Each number is 128 + 32 x the weight over its row's rms, rounded and kept within 0 to 255. Layers, rows and columns count from 0. Numbers have three digits each. The size before them is the row's rms in percent of the matrix's.

# down: layer 2 MLP down (transposed), 832x320, rms 0.0369, rows 752-818, columns 192-255
# gate: layer 2 MLP gate, 832x320, rms 0.0454, rows 753-819, columns 192-255
# up: layer 2 MLP up, 832x320, rms 0.0439, rows 753-818, columns 192-255
down752 103:127135155115128097135088138135124103160148104084105106112121123143080201142129085144154148127163155172127148125109075102064161157160160161160152117129125190116086113064132206211074130102094107
gate753 101:140118091115053092112141114085118131128131127149117107179117178121076081123175141167172159153078172139165129082131113095114123151124157078100141142193153103150144108128144140106105160172097146
up753 101:158150112097129140131141127182186128101112064108138113130167122143116069135114131108049107144132117132120114127101098178099158076096165164116155162167101123105071179102150148096114149116099151
down753 101:122111107123130122114064173118146118144139199104121154116186092168176153139121084120083133143102111155105102148162155196114139110118098141097127121098125206100085121136153142144130152100090160
gate754 113:079151113187138086154180149081132142084150122136111147087164139136092145117181119147183117126138113139158114103123141108089172129096056140124122108136160158093151077142102162104150123133128112
up754 105:107129109082160114133074120190079129129122089194109092132124128037109128166120172113146157107149106140094125138112132123095113172104164161127104124101152154102186109119187067163105133136088090
down754 107:162066072138197066107126149153131112093111068131048110120150153068160126073126165133077148102182143093134113133157140134143135140101109098105084116112113201138156073155141156172120097155108066
gate755 099:120190119125144147128160190173129146112087100123228131130141156158056124138074130098106117095123125126187108109119132142111138134109098091097081055045117123155104172140080153127138153090121062
up755 097:154132111104121145137203137146113094102114164111123174159094090163108141114072140098050148115165114109093130080150080150100126163100120100156070172133125095163083118153117158149138122104146181
down755 099:182119111090062123106151139124204075085109063122161128159197147100143152131096088099080157081145116176112147106086136187087150102115104142115117182086143112147125129135094156148107099143172125
gate756 090:125126131173122072199150098082184126159113127156105120121113133061149143115145130078100204152114205128136144145106136162125100149114119120136174113083119146147132102179086139200147112111071093
up756 095:138140111115127101125117115097147120148123177129181129152091151167100072189122078136103115157123124122112142156078112100128106090090144093122129102176136123115128094108172124085112141177133148
down756 095:147061116151144102099149135152152130141114176055156086143133181094092128206152097161105136178098142152132129144127115137125142111105066096185191160132182164143140125108176119126094052119096167
gate757 097:082148117136141142120125101099057153172151141167124138167167188115141087151150118075156164094081161114126128187098108123156080124107121135092182125140106145131142167172141117089075073133168148
up757 100:084137179159129139080131078100161161118135146131136157104183165114136103128130126215141123080088156135157100151153140175083123101140170127105164129153158117119164114125144055177142078112077117
down757 098:126177123118113093112122117104100092105124177137113166163130134130142120133111125195120120139103112150070138121150109119139157150176159111129141130123144105111160160141130123155149121167118130
gate758 106:058153118104159116173098128103130109158059133133099198161127113130163163152131173137208144136100107114133115072154180110144127096050135113126144080143160119069140115101190193083123135155069163
up758 108:162082141130143103065130106132130134134156073117176112102094124119129189174118072134138131134129132144130077164141076124137141144136093162184144174141122126149142124175077080174129077100162113
down758 104:155166136112172146084083119071111134147133118124110100097125090098128108160125144143137146110073079099108140151112138221103104158137140140116120137155137098123151127100098156118135093100184151
gate759 101:141168165161128086105141149112107135147087150160167095088137086126124095135197143129128112112062137144153128125134163088111190160104156158111163154173188084113192143151139118058127146122100134
up759 098:132171151105106173094097131133052163164125157108140151129122098192144128112071126099112091133126131108150145164165123136164036077069083146172079073142095142182143127105163111112139087109199120
down759 099:103147103121122115085086105101134101123147118167145114113147091105134136078069075148162048169104100179141110153121161071102161151111103119159106114161115112124129094095135114104165111113128145
gate760 089:121166131093140064105122165116160096131092152140081113113112226160101149125108120129130135101142057120113082193126073094144097158157088116151140146145127160153081125180145182116156215083098150
up760 092:116114129170146082068124117138147148101135186144119153136170150124111111091112069167147135105156056130056043105080162100113161138147155179092159131120104134192091130107102155117139150129153137
down760 093:099147101089137127191136131130180154132106160155128094109124145110102086151150098133127102105167085106115118117116158171162161119093131144096141158124127108131153107146164194075168084113124107
gate761 108:105148143149146129138184168156127149154141124152125131083103113085071102150119167123141074099134074128098102089079143074077134172140107193111096177108132074125088088108110106151135118127135135
up761 109:177178130096113111149103085094114171126079151082127168146139145146132174133100146171113190121116135168173155077105087136148151073143117116114069107165145154099151202148167134105148198132137112
down761 104:139201092133095126125128115162106140137094166140177124116097210127137173166137170136105156133122143153121149056196080093109060110102083149126142109152134159157130185124129145118107122108111153
gate762 095:129134093164124145136125142133136139195149136132122128196092128139121123129181139129189118133124139180101156111152108136118101173113099118076089130174126050131113125111162171182158195148119124
up762 095:187167185040132162147151112121116160159125087142181068115123124112137117152155127077190121132103125149110197113096154138075129147059125115180122154172065143119082124098123154188126121125093097
down762 099:168175140112110096131170176121115121117144156123150083159180106134206127115108151096138123088128111154073158131108131199082123159098086126145065132135146188068087152175157148110165121107106136
gate763 099:172165149112183118185148145148148119098152119062160127112075119132144140118137124090163190131161144151119162119150132126109134112100143147133171149104051146145121095087099198145134146142176115
up763 098:105133123136135127163123130106122107124137155113115100114118158078128181145151115114143156128080152157104164081141084147147129168078217146143095075091169087105120109133180140134099153128108106
down763 097:161089145123101082112076088102100135172103207138138085136122115084131170138097079161140120097083136139126084128131137101100138168055103133085100118062074120054120119114154182125123126134145107
gate764 095:099150084184159079166065127145111100210179154086127162184140152063075183176131108128161105183160130128100137092100103131099136136108146123171120134146157130084137101137156112085149145142152149
up764 095:119158107099137115097097096116078126127180127160073110115092147082115143187053114056117144233108113134134145112113146092082046096097145145138157134131097151119141135112130100144119132129081142
down764 096:106127180096141151143111088030142131106176122134093121126077139120141114172127106108181131145115132137112204101101164114140129123165175091158133096120078158125142141144085115172120161209074145
gate765 099:117152149144109139107157120103136057145078087100120173082197131146077095145123111110149115193142102167182069147127111064132118091099092146137134102132138172152093100079089135082079149197229088
up765 095:136149128109198131110125161118096097147125161126125169135071118126195139153090136194084187112117153148139153176154044169154113177121158100158172139139103131121143162121162139140127186156218132
down765 098:148133114110125091131063109096123136159129092139129197088110091080165201116145152066116142075118126150084139130136137182117131129078127131130073119173127180196063164129116107114080165179062149
gate766 099:099124101157139093115125071160106109129164105080067100128196159126121123101170156151129108092115122157127130121122114145182144133117121148186085110168103113108139041109152109066160126115108180
up766 100:115110100100124134096115084142077111113138196133118148160096144119082135144120116130123111101104131096227189142175123092112163110136138151127160111077106141136122155100158139084134146082123159
down766 101:075147107121171134147139105074147089076150159163125116168071126123135124163146113146155132141090164070181144102178121138099156137134110117141136099033135199099095119138105103129115097087132094
gate767 100:100152136154128107095122104119071130139114147092127164131087119147134145090108114118144091095145128113160069155184110110087132156129142115103165121112206119113156109116204140124096139140107172
up767 101:136077129121136084173133103085108173147113143123108097158136120106140166119119111139089095144085142113114129204157143104134159131116122142126158147155159048138165115168150176142177139122077132
down767 100:163117122100129144155159155136149129135110143133123104083097081102137103151119131128132130126130113142104131157115177137179095103080172109114081151116151145110168087154107161099198132105156122
gate768 105:105146116105126145072102123074152132132092058113136104141125188172072165184094112171130121140067126110072075090129116127073112101135152106062148139075115132140160167105130136115116156119119101
up768 106:128153148127143130174175086105139164105112112083097074134101141118136155082095116089171149083157087079147176063135108143118136117132103107121133120099148177136120099113118159136120089116166127
down768 105:149057081139133062147157165147121093117151095106150123099160121120123135171189172111108132098092118160173123177139125129135190110149146047111166154128146134137133197140080134175124111116159119
gate769 100:147121110097135159104078123098148174147065074185129116152180096086224129145131124107162140141120127099135173143149078125127163102140110164119126110098128154084153110116103088089114127098187104
up769 098:134099146187087129105126138109100182103178138114110115120182168147090075130121168166111146132115188121154181172115122159134116108151190138183119167118137150141141184182142105075078119081104111
down769 099:130172106122102108150118177158133164155077139114099122177074123164168114130114117114114102125119096152119156113151175140124106125134169108130078146103163159143138162107134099117092201132162131
gate770 097:168138130113100126149191128200115084128157123106116155140123165113210173151115078162121106134082115103082116119158183154078133181075111164158120151180119126097156135112106125117148145119097155
up770 096:079108133127089166086118070137112114070112184098118114156145191134120123081074096089146169180110096096168125165089124224121145111110162117116126078135084162141146123140157113095122173218182115
down770 096:136128134090061128098110107125084141102135170133163132154160161130183106154128114098128098099089101162134147095106151117099173167177141152145116025126092123156113105128156159169111122151132124
gate771 105:129146147156148179118122184138162103093144123162131102080185115102105134096164123151172116088064181110087102170197100116129174176118103195137090123086089075090097104109138060128133129100171114
up771 106:120110079126100154130154097120165151176099137141164070149175131193149120163083126121086126154123123148139088171110091122148163137164107168115085079111166065185085187104086149148158143147120109
down771 106:213133089121099133131115160145146143166143094067055089147081150129140127091122142097111177154159104109140127191119145134138156112118140139091107131127181143136093116091134133143156162122183096
gate772 090:107125177086096120137079087082146098127129103095160148135145179090126144095109095131131153149131114126112111123082144165142156124096148084171096108120147170125103098163061159111206169121170128
up772 094:130119150116095139146146131116174128088112154113161083119124145119169141123142114181095106118133120150176114192100111166159165183138083168140179138147208155099121083139102165095063077114121126
down772 096:062086158067095188100118091128167126125089122190128110073093180108140169083117187125082128121091209112175080175108067111151129173180070175118137145099194112109107108125118126149094113116118134
gate773 091:146187125125134164124155087166130140168096037134119137145145143084072118208134059131178169093122136159099145144102138113124135118170130109149141128117170139155148089130150126123153102121110102
up773 095:140179070110060098140139126106145113179099108108109091107090178071061128156160175149081121119107149120148157166163099108134150145081139136144139097152130121097075161155143148096127087082146131
down773 097:106163046141094148154147105129132089125083135155163098046075132143161074172114129139163115101120097145158124127110153141092126120116116191113138175125098103097089157155147138096135151095162128
gate774 097:128159154121097121099156113083135105122092080168105166128097122167091089114126092107116087080158092149130060166158138129101158148154124093106132173209202067149110104107116103113052153109209144
up774 096:113148169130137119172151143106236116134167165164132116132154123208120143110117219123154134132069146112130158154117069091098162203167155131203194091094136103083104144150116174115117120189081157
down774 097:132133150075117146170158170132177135153114121143146113094140102145099185116105189106140131129108152088147192127170114095138134136103149099167135166073049144129131131137165133119099106131096154
gate775 094:153115142138107107151081188110121134158118097140122131142123154142111122098180126159139102099114064120154072115159104188098112124148126147126093123137196108133111115126164122085157161157139146
up775 095:137101165116112133096134148169117166081088085150172164156137058112116096178186126142127143182113126117094153176113097115146138122143082161154144113131141161110167121077148143153153159112089124
down775 097:122164143112067129059132153170130169110090153206113095123138125128113073143139108180126111154120120060102105155064144156067145135178119090136121120166157105135186135151181118155170133102126129
gate776 104:130170110165139172084144149116139104099130072097118123105172060109154130100202176129142113075113100119132134139115106168139127138119138065143104102136087091100139114146189145172081143124164109
up776 101:139125127087104126102146139111122160089096123112066132155105155121157219162144184137115163108110120120117139157135150101092141136110134121078165157194158126112086100166140175130094140065104108
down776 105:066135098077143149140104162138129108077111094083110092130120109131187166120128177111102149098140154101122152175161127156150124138067097165117104149138175137071109097143148106119094111112078109
gate777 100:159118184153050146137137093111157066132099143110081164198104170150138177123082176120124104093062160148142141114120142083084091072120078160166170084104088124188126160109149137167171120162099119
up777 097:156152072134127151111118114085036090168138119107137150099090114077125075175132159120125164089137066123115140129118109125098073233130158157098129168188225085132152099103088157137080110150146100
down777 099:128115123162109089083166091129106077197108099129080161085098105144124176090121160170104121122108121137112138082088133061106130179139118195064111146159113146114143098077140114142092104121133188
gate778 099:143181095135171141129186182122161161153080089097106115126166168142047119151124159153107124132128124136132153141114181160151108121149095121150095126112119117142157105129106076135147152097173132
up778 097:134120128086119121132143072145114137092146169154109140127102091050166121087171130153145145119069149157187169080085079112134135147059162129087092137196145111119129109112125123155153177144156134
down778 101:095177145091096129095098119133095153176098187171084165157111133125162147124146111077169104082092153150171130130135075113107115126076162135094059146115108107088131162141157133148118141170162121
gate779 099:199127135153109152111095145133197120155155129127194174135115075145086100162176189203164109109072127154129170110123141142113112117127123168077087126168130081045164113202137069125067171140102153
up779 100:107141155115079131110133071109127159125135144158110189158086141148160130100127122123105197124093136112204085166098097136139111142126076124140091095135117136149135123066172092124148119096130165
down779 100:158131178088138126110059129145189181130130176173099160104093092140120114157092153130053177148128162151129095200187151105119113107169122139082142155174100107135154123097110120171105161117149161
gate780 102:128148130162137077107112106153170117151108147132109104096135176123089109124158123105208151080138121105143094079158140147061128171108129138134119077140144069104165100134112114137219108124076156
up780 102:045133139084110106148150095124196108170108200151161064127126102104134122055144098117084103081126082152198163143075065129159115116128075093124128143027175101143168154122107100156165070136174130
down780 105:075184101118129149116136100080199133134080104119108072121164126103113165106118089173101122139081064108125184183051101168132139153134097119146101097057208115143135156088112125148122114123130143
gate781 095:125144130175191146061147168147132192148144120112189150123116125195121203133093103128171149060138093134125106120132143160160082152152166215103109176104071113164137122152099118129159093114124159
up781 098:076101137072146144110145147176111134159114120145147072106084081172133139159176122145111132046100110141147153173087142080100093171103132183148163139140124115120138116113146135118095116123076138
down781 097:100079087108124105155127143115093063099092180094144093083141080119145087130133166061067146133166177137136159096121143110087130155099116185165147125089112064118142058115083114155155088077049115
gate782 104:123185116192148144151121180154077143162120109103131126162154138118127139139086163066111167130155124084136120080108179131151111107095097199173131105133136101059134087110103170111141173147084112
up782 102:094137206097122171146109091107127128138062148148086148122095095126147137125093170144082161077150165151144175124148100093141113118139123144160172107136076116114094119113078162136165142105079177
down782 104:161152190087168191099123099128169121107096144101104113117103144127191131178080135121111139114087119153106170162076098142140124078172177149115112099134181075134104136093062129085155156098139142
gate783 111:066125167153175111148159087122185120120143122139141125170120171101139061134136127127144125138151099131108114152139153138116081110137169096156074119129090106112157117153063130079161152168195035
up783 107:139157171037089135129110149148109131191152186130156114087128099140113175138163131123196120113105141196065089176078119106101170093138103136103119188131113107148146128115170124120120042148111100
down783 109:141149171096125097172160073122185122104183160203114133101152121164094136136152118125127155123090153138123087141054154115118192114155061120133131156136144087156157114121111150121081080139068149
gate784 098:099102143132087140134141122038158168066130090051136207097114121152066109141087088110104096125111153148164136165166173161143144130145101133142095059177155197167185128160148123119155151116199110
up784 095:142128130111155164140141120099096101090117085170141116109094066066082088160143154130119180097103149171138107105138153146162146143100173096050120117109130121162117089097087116092188099148139145
down784 098:149170144086201116147172191142124100116062100127148064093080064100154132170149200079092178151132115128094135161127139137135109142156113088160133196103108074103114074102147110157150117202068112
gate785 102:117086130138117132131180109121195152145090097070132095134164136102064091128155136151158054133094160174131084146176120176066148117138164072083129124135120109152113105173151089095107153185132134
up785 107:116163094136132174112091101147094108161101157145169154148129146117129117132197158160126170099110135121127151106159124176166122161113081164160163141063090123067090113117155152163135088127134152
down785 103:127115118125104130093099124149141164110031134165127164165124094131142130158085129149159142145150156124122192158128127115186194154137112104136080139134085139116063111158154149166169168072107125
gate786 099:166160147171121112109163091118165147145145126171114146185130147127128139170125140130147137105088178120082159103121138120033178111080140139124138131184096112098144116160153077166154133153110157
up786 100:146090067130119161151143163206097110178143163129127175173145160060124096187104150118201138108099093115086167109121173113131120178173081183125164107133109135094079132114128119136097135166152124
down786 099:133131146169067148094162155110148117138080104095125135164139157137181190134105048129192171158109117124152130084117106125144151156126104109068164155123112159108056119109115147156124128199137120
gate787 104:118139085126114100108098119165082104177111088122156165167123118121186177123084111127151074144137161070084122102150089190126098175130127095096101135076183118104156057110104156175168133092127121
up787 101:109127101079091132094129137102188138102216191130137079119136115158129081186087191080123167132096122110153141143085150094108098128107084127081077176104159167156101162083142115150146127098094109
down787 102:118143105098137099085164158120162075109210194101099155102177114178135098135159150067022145131133090122146099135133155093087106124155059110135053159113144142177099170117140113134173134096106125
gate788 102:159147099128160118185209122102136147134158116174122124085129121067135168110167099002136107139166059132125097112117178138064207095138146126116113116081167102162166106108096111135123174152110122
up788 098:143111065092154156154152103068132107121155114180092109153099174138101119126138096083086148130141169075112082145125155073162129084120102110121112148141111129119120077152107126137115118154146128
down788 101:162168105138090126109141143103151129145188139136076104110109134140098082085148072062059133151147141084127139119127161093191110147113174196125115129120099130094089073135139142102134169132163106
gate789 103:128159078111140172181162106100072180146093110160085131148121136129105116088124154106154162128102129144152136136099140122155136114151090088128122142136155141058131084153139132141131200110151121
up789 107:173087138149160089139186091101133106171136128111113174129179141109084098125156123194088084157082130161128124187137154119143094138113092094121098152139118194079112104124153163110075106195110095
down789 102:166177169149115087135151114179143166101100118116109145118136137166109121058090137126119131148159137087152132134118149152134098154100102082141035107163172174095123138097151117226104128119102135
gate790 103:139161088162162128121129069109126185112125106158151116073114155149110113121174131117078148150162141098143079117155127206158087119141126099052213137147146106115138103115106216149154133107168140
up790 102:114096145133084160143112061127147152160068062150128142125133101139193085187104204127188132149137107107114131195128149146093138119141130103165107083189103143082166153124124085159119159070138133
down790 100:148102144150097135115116115098139183113141106134121109088127134151043108147117182141184091124129125082148183139118143193148137116135180067076176141152123137110171122130084157101181194086081139
gate791 100:095086119090196086129125143106070095140053118149114122134154113133148163096196154060113199128137093120103062131132129121211177093133086097175108098143114113128106150046093159084127079143098153
up791 095:104122190161134145135126145111120115176123140157093105137163072147094098127138119124152071087049186153128116127123189162131097136120122083194116109161118122113047163219134115146077094164082117
down791 098:110155124118105119137089140091168163105089098151107156105156137188120174114141159101122120098146137127119100161136111123071087192126142092133115098130119097163107069126130120117166067096052134
gate792 091:055130144115092135114133178071122152105132118115075075079124157150138135119139055085104091135079125057153082094160203170164140116180156151150111135173136133149071068106175166130118165189100148
up792 089:082097120139090035118163165083142171138163113120094192059093147109128159172092156175073055069083197115158160125126128161190116098138082112138081145148114083162179108106153092118097096112178142
down792 092:155128095163111157109168138110168122153191079085124222103078136098126161143111123145193066125088120093223138127183172129126133124142086163125100153101107081135179136092144126103100095096132185
gate793 100:096151139081120138126175095123050108088087150142078090100101151120086193102129141143082142115162189112215193115126118143151151133109114146176079087075113099159117062142163099080127141095135127
up793 099:146076155151095157112116172132104109145133150177078117074186115102122129200167119134116101089114132134144133160147122168127138115129168110152096148158063106162122140100142074161123061130121156
down793 102:126117143129098155175102120109150114097055123170128099096127133113118168123131116143157098130084142060117119153131195107134139157133130082145098174125155118147133136152155098164171135106146138
gate794 097:092069176169136156098146142111113169108108116088169121099113111178082128119069119078136101145129076143155143083151144127162188128127122186116103122095159162151114129102153129087079154076135151
up794 098:114161094102096120154078093171107121099105171177153153087097122098130152140112128087131118124145157162113091107110066147124117179090110149119181132121090128107126150154125122119169141132078129
down794 099:151156114139144123117150094155168151115108127173168194110127143105113061128160129103129143071130146144135082148138098183152144101082120125123089138176121100107167142164163144144121137137114147
gate795 096:109194094090140076139159160187118146156096128102139101152139117064096144116122129087168126148104140127188061155148106189140092141171148149127133123141186092079145160106107133070151141108121187
up795 098:167107089151097116105196094208157110124130074132130154062132067138113105091096112140143140153122121166088140129151157124115143113150100126177079136120133119131107162071108103131128087118164158
down795 098:186153088149082114125161083182151138110164142114122135133121108120108131102112172133172122090099102136062124150101157136128198135156065200099181098101086116142140190110144125163141003154118130
gate796 091:090160110100149118156101144088179068166070098113090146134085117163166180175155049115114157111170073142140117085142112144072118140096136134094166146116109138120150104160114155154119164157145091
up796 093:160092098088076135147128100120081110154115105167164049059099128126125163119138120094084195162194102176151099134137151146139072064156062154131128143128129139156199127140140149089122121108120160
down796 092:091128105118128160103141175109137100113102150129191097104174119116091205158145147138136125124158127140145128192162128158173089120101115138151147062150156144162151091143140166096188140125121119
gate797 104:133161103176145095060128104085176127096124177084115131168117220167104183088099159079178133139145128166129138070167168085170082146181106188158104130119169131133148179096164106172127136111126124
up797 105:128126153145102156126105134124101143177124145134167131087124080112145070123158140137100140101116223091167083224169096140090153162094106063107145125087141085090124103159163106115133129075130101
down797 102:105159104141066150122124157067117191145099143173126115114079128106163148099124082130117166120064177133126117126124082102108085151108040136088126153090140061160131089132107099067144157140105083
gate798 102:147192094134127129126124102144141086183070129145113112178132173047143112151132130137160170140113075091116123163125137137122168125128114066123105127147167156125188089106148156133066143144181111
up798 101:126113086062150151162146185112140127183180079153113081112058142163069119120150161131061156105145144101116127130088114140131100185079104162106138146131135104087091131157147131184156152136082118
down798 099:063116131089134120119175150103156127156143100167131163064126159176154134116178144119118136184129179115081154147112077102109138177108094137120112171096170126109066107181124140107112202139128159
gate799 106:116132117157157107150130125090136102184113102119065120179080187153055127106138075089119137099149155104138163114111149166153096066121103118115100112078147098083115115107177131095109202092102136
up799 104:104139115158059107149126133182134177087132141105151134121125123113113000150128170143158124121155145080137114136115104133128092131095144131105075118118093118134191115230183168179160161151130129
down799 104:110110142164086122111118155109100106082123130096058119116104074123072066138167173177136150154177162077114186162123099109147080101116079136112088128124071110148118138226127119189146144204114160
gate800 114:145162136129137082165082093096132157111157135178117144149127133174177060126131107145093147171113142133161109147148142157131057101146120094142150108106082158162061124088108144112091083112158124
up800 109:128093118104141185077136108085118116089097127098122124069141146182117130184130118166157114190121140096046151066110092166149082156131145153137157196142167113130127120115102090161093116134158123
down800 108:121142144151098156112135120160163094170074178142123120132100176106113144177110094138126133116078106112116175137116087150135176181158155166091131076128209092102106102148135154134162109151149141
gate801 098:098140152149122140108169122046158106143139122121107116071111159161092136149199168119116088146086155137106116134121066116178153146119097129147119139110148104134112055078196105150101113129092106
up801 099:118154125132122129126115104159090134112163119171076132068119163165095157111148147138141142119050146104136078072131126167159134076161116119111139152097122156104125115158110092094147093148111145
down801 100:066079137099089099159128104130121113079128111119137168131177099176108130125173155098097151125113126073141143088177149155144153122129097108119109171150091072105125109110084115121169106123112103
gate802 109:120167122117116212134168099123093083058127138128128090099155131147120122134173130145131145111094162100050167087152120172095124081061096076164148153102127161166140094194097113150087204140096151
up802 105:168038163103121070112128111107135133129140112139096151142150160125123123131091140114134100125168145141193112210080148109184077157161157127115081124113144154051121137098121142127167081115132092
down802 099:121133157109104066126115146171174147149123154123153128135079130127136183143118151075125099117157127103095131153112086101145136128163174132162185149095159168131123166118145117131123097153141120
gate803 096:075181058146144078150147113081121186094116181140087199147145156085149153155140122062140153139142158116084104083130092134147131017105126131078140119094086129131153151114090099101100130109163131
up803 099:111122090073160117155128105119081099070089148184128158081092091104131155146162127138144146168114164112128125137152113120087129152109112126170090175098203128106120161092119070141094163128184105
down803 100:129142106135176081169097161100091108102135108125086135171135100135038134142110149102173139096131124150124130127107092124110136133125148109141105129148150107151172202130105126124097167092170163
gate804 109:109124093153102086177201138189187072113141164160106088197149131117092057120147179147113101100111090168121128126178102100084142171078136079118147136159091128075053079183164138088162168164171212
up804 109:130156132107125134133178080172120152099171115148111175176157176112086109175106140082157154119094100110070124112157107091113096166086145151142103083111069119100154144139108159137084147148194128
down804 105:158122135108103146219140160189134059095168076136115118122123151136103119175112185123104190100102074132100118108196147119100101164067122135140141095127097107087114088227183085111085140153205116
gate805 101:092115130199147170143165110089092080058105112118115186162133133148117143144129114108116135158148123134113141118149118105140172105100084191132106145126112088064146093151176135147092172151131176
up805 103:101160124163191194117061121120069046156130118146144166105147141157156117119113096127069111156113092127080147132130120117049087187158156103106063122196080099149106126107143126159122144167165138
down805 103:078085096126128094136121119111116092143160153100093112142169173091119168143136088169129144095113085066104162126109124150069075190154153128155085158165113118129118164085176084102103118140156102
gate806 102:129105209226140124103059158123132124123168184159111082189122156185139119143123101105192080185112113109127084149169115069099152217136149144114112123165156187176075146152126104119184139081144174
up806 104:143115137083140120107090099082111066098145092155136148136164098157154123152113141150146161068104151126176167180139129158121149100127131168059145109157108114064149129167171139150134082136174154
down806 105:145196077107170126115137147137143127122130108137158149109134124109180157131144142095152173123133140111110195169121151108089132084131110162125147150105139154112128161203134185066119117127166115
gate807 106:141139196163200120078138146128106100141066070116171089139142092095098100179134061151166075123094129167187082142107138150116113158117131144122071124145133108163094208154113115052075175138138075
up807 105:153133141160098108150135095125097087156146141164116056160146138132061128147148166131126077120131149071100102092139118120118110111104120200172107085169142101136103149148113136108170173175085057
down807 101:098099162118102125100092202111088143120064154115176085091150173137108105098161083128112139160085086088178117153130141149157124122153184144148122093102106155124137115115162123201181233155049090
gate808 104:162163163150116093098142157175094129140130143116101174149077143201130101114097174145125099126075104176125055141182126147108183112111098118098134138083170091128090149124112142145108147123124150
up808 097:157147151122156100105162108161160123077133188119111114122136121141086133056096114142127115140121135183123119134142115146115167084201132109161154135150152074104137114136112150072091173155122173
down808 101:168099204100164144125122167152138140144102111101150152113151175114130111164088111162101129125198143125131150162134095154122090106146149081207130144098158142137133119169126148130093101135138135
gate809 086:105128153131153104085170132132157078090122149139080125115145135128154149151095123120123194115125109163132063123130189127071152119167196125138123158121170117138090116078118157112152136102170140
up809 085:103167158212106117044094138164129118139135186115130096118088117160143111136116082133138146114031087124153090127188112123148166140129153162136123187116163103122120105139135145196113126091109100
down809 088:074125161087107115122154101089128148142164166168061096148130060156125134143082097104176109087115134132140103077070121102101151101144172148108106154148092175142148107118112123155081144129132122
gate810 097:091154104106158091089105142123167107105124081131127143111121167136155164141214100145154074090154099162099040140162184151181100134149168128183157126164099151152139063126138099158121143141144158
up810 100:180143104128101190205138173086114162142087192153198154064072196167161102126094140115132166158102134136081120164154086126151127086157149138153103152117154123127124129106113102205080082107092150
down810 100:186148120070122086120039161156115116177129151128160088138098124116154033154177103131115132086170121110083144159142202103134156132156172083158134111106151085101177067085114135149122069144162118
gate811 103:074129184130104126173122173125099126109146074126159118173150122105126073116106116129168138163098121109102136142153113131113100104199070127124164107137125125130119091134067092111163156079132167
up811 102:172183089127128119122117068093115073156137172126168190130178118096139205184151143126072133140123143179144119101124121147155123144135126111165035102130063155154100166052152130162129102098131100
down811 102:132157088098107057114128080117165099118161110111112117140111182153106145100153079106107175127103121120133119079158198109142121111116109111189151126128162147114116132132123152137126110158122084
gate812 091:141151172182181129145082124111158041113091149108169137196149124124037099141137115156166099146085177112118129076092152097124141145139112111079172108157149154146162141117154138146179165183105132
up812 096:129121131122138128115124142192128101093132147069109129109078156115136098106121178074094148181137137096107073136137136162165171157121186141083121154150128108115118138113123143153075084098098101
down812 096:099183107142149142121116131125129151097122171129105162122080142127126124120159135065084112139161166122136118106158138136185126118102142114109126124144118106076137113152129150143102072121090099
gate813 104:136179147131104061155149170132097078146138112157119135084111114125118124099140103088192145176101109155155079169130146146092084182157094190128147129137156136079129063145142109140172159113126152
up813 108:100105069144098071118071114125126113082073171154130102143137130088138144153117143115198115062068196104130143087181119142102112100149128075087083135117100107109176071111172089137174138083117116
down813 106:158154113066152123127120138083234157125136137096167159151116137123130196115112105098146115095154151133115177122171118102144172111090175109078068121131104103107158190081134149136154109085066100
gate814 107:060101116155099099139154167077122139134172082131129127139117188165146159144064126111101135141173108092133163118120115085115101149094173094081115069122098166044098066116102158106129167153093119
up814 104:125098109174175131140148088063147086178178174082146163141122128151097086130100124128091144063086077127094166192121101129118121138165093167159163131089166108172175150153153107185129113148091103
down814 102:107102175169152092157169130114143135089198143101142182178124083141113150106105132101121135149180111134095120151139118080167049161126103097109063194129169142092154103124144140127120137118092115
gate815 097:177165113144125100135061162106087130122131168142129141145134136112117151169080126111127134141150038094135096141174123112132097152104097136151198127109152126091156148127121140115123111133085124
up815 100:170095108113128161114130123118077138135149144177177073133100090163146147084143108170190159157080146183116123133096104120142119141080138096116094148161109182157178081109204098148113094099141136
down815 101:146166134126163129134148209112089132077143122158149120095023085116088144115142112084146126147143144162117112082123159103114089175139199103115105134137149152168115100134158111121129132086140149
gate816 096:124147120098100137176128136164120174115116130177121133152198175123202110118155090127143071086130155123151116127208090131184129129140071147134096152070143109092071131131165079194158149181132139
up816 096:126146166091108109113164101138159167108149127145121144145167108206102159122114109147090114077183185045152105118133101080160179149172114128144157149141169090145119136113196159113126133108193072
down816 099:152124163147149108123170129158090120151195096155165168069154157128099188101113124176115173135166140145139187113166143177143161110159100135093129109156128149094126117140150182177169111128129087
gate817 102:100127143097104069186147153139157102098153134122110096090126132116135092120163072115118067103113129099146123127122124095125106164135148158117161136160136166100159092128120132118189154112074154
up817 103:188090138131167174094126106107151127202090161168168152177186096085092131196163126142119113109131120125156176125134135147104112092132135142083128073079063112154108166113128086179085086143162074
down817 101:132125072131131103103107118142145126183076108168140169149119136100139148166101188139145166151193131110075125097122140117101118105087110128098124082132116102130123150139124153155167071129123104
gate818 096:120133123105165029112137156115173107184093131133107197186174161093149134107125144140146172069089117113123155155081146167189141150085109073112096048146171093123129104097191131111083117131143143
up818 096:186129099119071184092131102112082115109159157145175024146122112116174139169127140102149111154149139130081143121172122124105186135130145168155185214116113132167097138138108155158094176126175131
down818 097:155155133150105184088107050101083158117141115084135085122103148093168134110108122119102090131128085091091066148145087150128121110150168133139164178116092129128133110115137132106132113102156104
gate819 107:138133130139185171155137122178140084121108076159169135121192135081087097164074077076133141166153069116153133128105087110110126146162096131116133179158118178105076082091157098086157213182145122